config.yaml
num_hidden_layers: 15
parallel_block: false
init_std_o: 0.0
init_std_up: 0.0442
learning_rate: 0.00373
beta2: 0.95
max_grad_norm: 0.5
final_lr_fraction: 0.0
batch_tokens: [8192, 16384, 24576]
train_tokens: 114200000
dataset: "wikipedia_en"
Each number is 128 + 24 x the weight over its row's rms, rounded and kept within 0 to 255. Layers, rows and columns count from 0. Numbers have three digits each. The size before them is the row's rms in percent of the matrix's.

# layer 12 MLP up, 512x128, rms 0.195, rows 0-50, columns 0-127
102:136166137112159135127101121147133161143175161147141103087138124151137108100149129141126166139114097153160083111151145101129139151089126124080132122083117134128125133112128125103118120133119132117090156148121186164109138140154121109120154118116118088123144123127192119148121115152158104160150059145136119068102091141119176157123113184127135105124144125118102125127109167095130102142147
089:135159116133155164086101133106128123115153119120119127154086122117141089115111143110167162100151140114086113151121158143135116147169106132105105124119146104162156111134129173126174119102169161161150162101157128129108121107139090108093150094119076124130113118119134122126140166121122110086155148109170125125135104087131091134120205129141153136101140169164135143127114164134116124098097
105:121120146105089146182155132111080138130151144117118125128125084108121130119094139139155191123124166108134096127121105143163118161142144114113135151167082154108137135096134091131124126144083133142126117166132122135076111128108110179071102116079122109119152098086103118139091129111090147129111123129144106164136108150122153077102110165103123131130129115117100104117103085126128126142158
105:139146149115144085084126097151101139146180124114099077133129123083110120113125162168152130106153099099150119179134131139099161160144124103135131169142116129106141154180107113081099120122152148167168160120151153120112114111113108131172096113140131142137184137102149129127168125138146092129144111124115148112137146137168134109146101166169125113156112097100099121134120120173134147131124
097:142148124142109135125172137170133127096121158122125138111115097091137137069147136142152108155121107113128094133121094135092123132167145118123149113114121115102118126118113129151093156134148088122120123164106086137138152163086150143151198120145139140134155132154090141153152098129108138172062119148134090147160158139108144163124122137135159086106158151168114089173135122114156106145114
111:146091127128150111121112145124089146139119129162117152110132113108144140164159146105158156124114127146115115124155124156150162134148153127092142119115129113146128151111161114163126114094145175133131128131148130186135118136144180079109141139192164095126176158148156203127165107129153147133098158111139126094131122146143186128125151173131093122132157094142105138142095116126135157120136
088:109108102103139162121110116098107148130159130090118131154100112141121137133101135149122082149150106142137123075109112134124123091158146159105099064072137126148144097137146127103102105120123147167104104115158133124106098118116133120188140110166142145131099132120104178103087089124132107162126127084115107106141121115174148137129110168128099102078134159080097135132122134120114146147118
107:097153142141119145124107101063148125127133111136107113141082102144165117138127119142148106146155105143155133140133165139126126097168156087081161110155156131175146133137141124121083115140158144151159083121117150130105150129148151098136111144129083130165108124149160128167118112158125121135109131100103132157139132149077166166136137125116133125124129147200107134133080126096135126122068
100:140136089171099136150152136089099154111132085121124115192135119122102094085129133136130110155161151138125128140166101130128115118111144100124155131132147126106148162146129117121164136109110133169129123171137062167149142166151075133140147121099142167105156099119118120151149126160103120125157075132101147104124105114129094133131167157160129151124120125130111148160135064139158103135146
092:108091132096128101119134128130157130128086160137145099122111120116164106156118169098135142148119076108144149119092172099129130134121153139122152127112098160142142134142117093102166096113167158162141116129097182138134118134125103159114176148161140137108123109141122093074116125141113138156094154135077117120103116121129123088139086161076176077122148116142138109120130158123112165121138
092:107100140160100106113143165113129158134109131157173134169101134149139111123142136136143131148081100120131100073157163127165116121129127139113153125104120093140113081168099145141152176125123128101153103071082147090166131140117116178115132103078134135133164097090097085107086090122112134120140118142135143109138134128128122102148101118140143124117160105098107113165108126096145140135114
106:138121130147147110145147116150083145139132118133167126124144119125154116159118130129125159122143145127134135107137169109146153143108117155112148078102136112134140130159132144153111185128128112161120135169057091134113167119050078119148140137100110112128149156150101079109122131126144153099092136113126099124166144140131146107133083158114152116126118116186101146165177151101140119146146
090:133080119140134125149176166098113146145129133099103113141124107145129151129163117143103152159141152131166078088160101117142156091103117175119163189134139127171139150137138116114114093112160121122154158152159125128129142117133143138150120123118120117138123093136145137185132165088148130139120089080120137177099169132120135147172149107135124146144122108128121108151127129060108099140110
098:145146097166092113121135132141134082112156162132152103111181174150118114106078104149138136115148156127114117104083132107112130156155126152158164154149169110127122149147130174109147110146146140077150157112146151141096146169093118129096131176106091111111130125108100147139125166120101115116122121134108133090092103133147126111126154122153109093118125103123125119155131148065105161092124
096:091145156121080093147156125130152103151178155110151117114107095110148094078094109079119123120156120147091117141140097114114150175099145125135130110146143143139124119157130138113080117127139110151180094081130156121166147099133099111125095111153126135101141117150096143113128121139140153115107135144130168096087095164154148147089168123130093154128124114106095129138169124103158132119113
094:117130078130141101137100143176165107107106128119141165145136135104144101149107120168153140137162115151166118104062106141164097146145145175118104197160096085147168119118146149115124180153153108129148134073117132104130113111124133094144111149135106130122138163138143104105102094101155130130141098123143101101127131107078080134133127125150110157117114119118123103130140152131130139099132
110:180125075121107106103120144084128077126099155128122102158121090101147091100129107124153129159107146157143137090127107156137091139150151130116160134107137104123151098139123148189129130065129133094203137134146112140124121155124156113143122146133151129117140102141139134130128127123127100113150146118144148160135124096164132118086095173187130148135127124133128131114078131085136159138119
099:138103152156128112137145121144136084146129141101146105132164096091137142120114065109145159142134134125115118157139103063126121110123113157127140135140137129109130164121125138095170123085084162131115130120145106129108115106099122151154177076146133127169128113109101152140106165110073113136117139189125112159131092076143158126108136116181089120104116125130100122130137153173135130108128
091:110125160112125127137135150119124120124160151112111103100205139122101121134153127114124183138117149120128129141107141144136138106095137131123147161119169159126150155112132142125105173170135179138125095135165146158140105127141152193157096115137128157160142121096102131121093127135094128087100113165110141113132102127168140102093094170159109147187137134149138179130120148144131145111094
097:137123105144115092113124127062155111126117117135145135102108138153124127126097135144149125120118088149121153151120117130161120118116111102101119106090156135119097107129141161114157160091136183153116104145085129142158147131121124174135108126150131130140143121144106121159139128129134145100231142124127108098170108142134093134150121150123119194140136151160139189151107131128120141092086
101:136113105156144145119078106115157111152143107097128092173097109069112122074140090151144108093151131145159104154152110129117131125121106131121128069118160132096126147146122116116146153087152091153141117148129093119137137133161151144085171093097123080144160115133107139106125128126131104105123135090143119171133164144155130169129107164094150110133153147132146168147147154112148131135096
099:191114122150116171154148142091115130168162139128155131143188148140164127172094120137098109120103176164129141130139129155163158141156110150124139136127125111127156135096172102130122121099117169114138122127184111106150144140114136132153142140130118093092156112114097084100149138102117143133128140130111136152102185142145112103112151117128147117131110090146124070146101103118140081154118
103:127113105159099152138154150118138098131150105121100119112138118153136123128102090094142123153157087120138111141096131121112130129150158138136141084132122134115152125156106140094097141097151127072116132124159106124123208092145159165172155119130108084098160155124094135116161139153120081126087099151128125115124120142153174125122152134079136137134103139157093180142109134109156091137144
105:155124122138139121151132142132157113066146140110147081101095105160107092097125101165126129144131102128139116146114132117122146147136083150093141096097120134113144127143122151121110153142136143082134137086118126116105086119100102090159145179103106146095150101131131145109147143135186123120086119096107156089183104115109092114118084127174113155130134125152172082111127127128129129134104
106:128094088144137113122144136135125115111152150103140155122155132116136072118117158073117100140100129103167146096089134086153134157172127127094103159147153107103111122148137130099117134127169106150167145139140148093129134170130105131129164103138133115127148115140115170117168150071113114151140146121089127137098125148109153095079122152133191121137137167089126092138140155127141100121161
100:138151109107156126112151118134110145151155155098163149106131125136103160131091134085130184146149102153152133095129130156151128142123137105136146130137136147132097117070133112183131067125142153140103122108138137133164156118146080136135103127104137124121137082141138124119096184122136104059143133127117140135136149124105139128133101125131161142147100096143130151100123191083136122063127
119:106127112113119072118115113154149120087114152120151132070117139111127147112121131162128124130136125141168157089129115133165085119122137126118131144166146148115110104129068135151124148131122125172110075149154128094092148087170141171097099122125087140102132143074111099174094115106112112156138087104138141153129139123112111084138165150156125114125125126106114125125116138102177116158107
104:154117136118100115151107078132121145085126132144123090118115134117139163132118077125158142128124121105142119102099148141079094149131133117087167105100120108113127084149105103135089132099131136023139095127133112157133112150150153140127153155120134104096131101113123149098105125091154142127116085112114101097121151164174155107136147133142139083139144121156093113122114156111139136143109
093:142133138123166095161148098093113068166168185155130114183112150134163156161132135141104150121119071148148128104121093103104127109123122135144127134125135139133128138091143158108179138152094107118155123136118163117130160151112083124182113120129121133104110131144187099128134165121117089129137153146119135127099168102129086097134114155099171119148133139124110143122143142134125117092124
102:120121117131123157134160062111127139159146131093131130119129128129131121171140121197116123164117112116169117130120124128159139168120125115092147075170119154160099125100076120113122154141127152135150103142156106104118157144122106125137158105128144148125120156122125090131160094166135144070151108152129107128152127130080142092106141114148142100061122153120116142073147143150142164115123
099:120133155156134142148163085133130150178144137120098142107108116092153155138131111133161149126107130142132120135101131121106073129135119135100096152157146135092132163107083093118164135086148141141142135159146132155176139170102100124131090127177081139135155111105103143114202147114134129101135138139118108126094185119175105122163102125111132113181101123114116126121133152115144133122140
092:106158129086123131145134133148092102127122098124092139138161121126165142115109097130085109132125123126138141107117129125122149143122114129111156103176169151162080130141146115159134123137120141109152112128165183153141124093044138052170108127131118158138119142142109163113194140110124109143117102161107169103127170107128105131146148153108109156096148139114125107130123136144153112126137
099:119119106173092114112147138127097091115102139111128112139158145080128095130117135090099090113127160145153096086108172113150121130105132165147141108152152147109131143131161105133156149112139153160133162154182070138156080122117151109151104138122093115143147125087130161126124133119107100115142099110108116077143168124097134130136088150143131104084169132084114095121110132132132156128134
098:087118099101150111137094117111113139145126140103080132111139122065118153108110119116156128132128107118128109148113112124107141136180106068100111078099175083147138098159117145143122146097107149145100096121108133111153093118145098131133155111110135160127119149094118132114125113152198110118105069145117107081146168145143108143129127157122135179147157140140126131127104110145148155128110
097:117092160151125102120133111157119131081115155112110123131136142148143139061103153135125139125148096101144108134125134135094144143133124083106139050121143151160111119116083151139163093158138130141138123135161140155135126136155149151081145129148104155158110122083161116158148099126151087072095131120118149109142151110105152160100107139113171091101093125146143152141169123135145119144140
090:116126112143111107103125109089117123090112132114116096076116159137123119161158142143118117108125115155131148131147099141122145140171147100135123136130137143167138141120127113114137138153174087100148125108130136144130140147181125148154126168116139127149194107133179152116137140103101124166132116089130140134092152178082150093071104088142074130138110096109115106115131102175116163135152
106:115137093122104149150095126127110149121101131120144129121099101097156156112146115103110122131135092123159118088147130118117127109110089173130136124139145141121169141170121128117141180077166140157148146124138123168137173148122093133153153125085144148116128141112128149153140110138170165106087100111154107086104136128125101108135064135139122125135192128099089106097124110125116110134064
082:125113133096077092130177098139114102140111149134131099170135110134126131092066142146119141114146150107175108129120132093150169128147145140136147151066126163128101141111157148138121115139119108162118131109143119116123128145126134107092122136095170092112130129154108161150142096109089112106129103098121118169079138147138144121115121120121126152152118102146096086150109191089129111164091
096:163117135127129078117192193094134117115115100114097086101145112124135134116109158109116123106156123136118133147175151120181095134106102132131119148106079086145135146120093141160126141121115115143120106139104184153095111151130139138103142141112153139101123121137137144173113146109118143153166119083111110126156105144133129101170116146142130135151096147131113122159134118129189095179120
104:125152141111111141110076083110091138103145140129141133129126161149120089120141137129120097147114122147125127157103117136101137123125147118134161129131167186160146154173089124161102107112126126096104086107134110120097151140173095098143127127116121141105110105155140102130129124128142189113110115124123128142140129138127109120098117169202098169105104085088120113115075116158131118107081
099:156163122178097092121139130119144124146165130118086137126111145174086106167143114161078133136142087133115134078121104096128136150117133151117128101138080115166174167162115125090166133127152149099126124151136150121116133125123131123142072127113131099128120106124136126130116135170154113146090138142123163151143165178133157119139162117104122133115143091123124122191115168123096101155134
087:136113157130127130116148133118102152094146165121105108187117104120082105072122150138099131122117134110094125103145149174104113086139136102138120134098074144137158131091140181134114156129137133128132167113116088125119162145138107110139169109145111151155157100130135152143138173149170126137093103087168153130152128153118139147128106121167087170145127118101139135124125151171158113112160
107:129084120113079168151124141085149067128090097120121098106153134127153147142090140086118122133122118130131128140114107141118150134155117111129182098106139124102141144150156155098106094113124136141109112158147118160130165156092130144132120174112118120092156131138119117136119154078139107143137160153138119147111118159131172140154126127125155145145082136117095142112127169094188079157097
106:120101117083118136090062130144099084111104166145120120103175142117134145148172117091144111145154142141105116120126125162147090160150111124066192113140123109122111126131103150155164104138150172145141147149126148170122109129127143139152117142129140144136136119140156160124121171108109110169097127144114113111162112156129141151103117157135107125136163128126054149110150129103110119126156
104:163120142165165108154097114135090103125153110123125150159141113086170138110106128157168076117142104143150097102158166122107077101133124108110140175083158138126106138101109118135124145074135129106101153141139095156095141162130146112126155114131152095136140091140131128173117131132120144094106105142115162139147163113150112114150139163116155124149167144185156132119128140093145133158125
099:138147110157135083141119153120125130139114161126139137111120161154111093124137122128154141134148129121132142087094162101131161098165126154127160087100148121153106178151120103084111153132176100136148102124108147098120147072160099149104138111143130068107134157131138121141163130114095153183155176097139125145102134186093111122134098130134169148127148138115116124101154117108141118157141
105:152161144152135075136140140093101123100129137140090076155166113143145140127096111126090147108146130154137132122152116145153127113166150099133139094116126153135113155123122120126113134125167130138164126171080142114157118115112168145092129072128184116100139120129124146088104126130119114133172158131116138142123133166157093095116126152109086130178180131148127108148097110138151167082119
101:092141104175125106138071144115134178165075145119156132146150136103156109111138076116119146109134098163102124149136188135108100122127120113119128139133124136168099112136089104140137152159132107098123111094164145161125147057144147131132149081124077133113129154123110151136117119101111126127147125155140116163121126115146138131111143174144096111118082112132097136177135117107118102108136
090:138125085097095157134051128093109080130164128084108121141149130117139113164105089175091134125136144163085103140123101101149152127106176154129123155127115152118114113136183129153124127105126151125156091125132130119150136120099106108166136104131146120145177114145153157092145129098114112115129107074132130130139114122171132163120150149125120145139111101119128132142130155089185124116114
085:133150155114124119133136124140069160142136131160128126136147130134156088093103139132104096114152123162132105135111129154140153170131133134104125070123111160138129154107125137095185156177149126077118131108106138124139138110157175097117143134116084152109135098075133110081145100116116151125115123108082151116106181137114092108125111164099153161091122174147128140122123140166108137139140
109:146173122117151156141143135101156108135169142142166112119177166151170105145137118123120148121138089143155137154144130145151143152107146157134150135114125120156109136128149169117138081106112158112127138131160107148117108088121117155137078120160109088146140054125089130132134126119150130108131073167146115129143141154137125101096115123149164094150128161100115107136052099126117127115153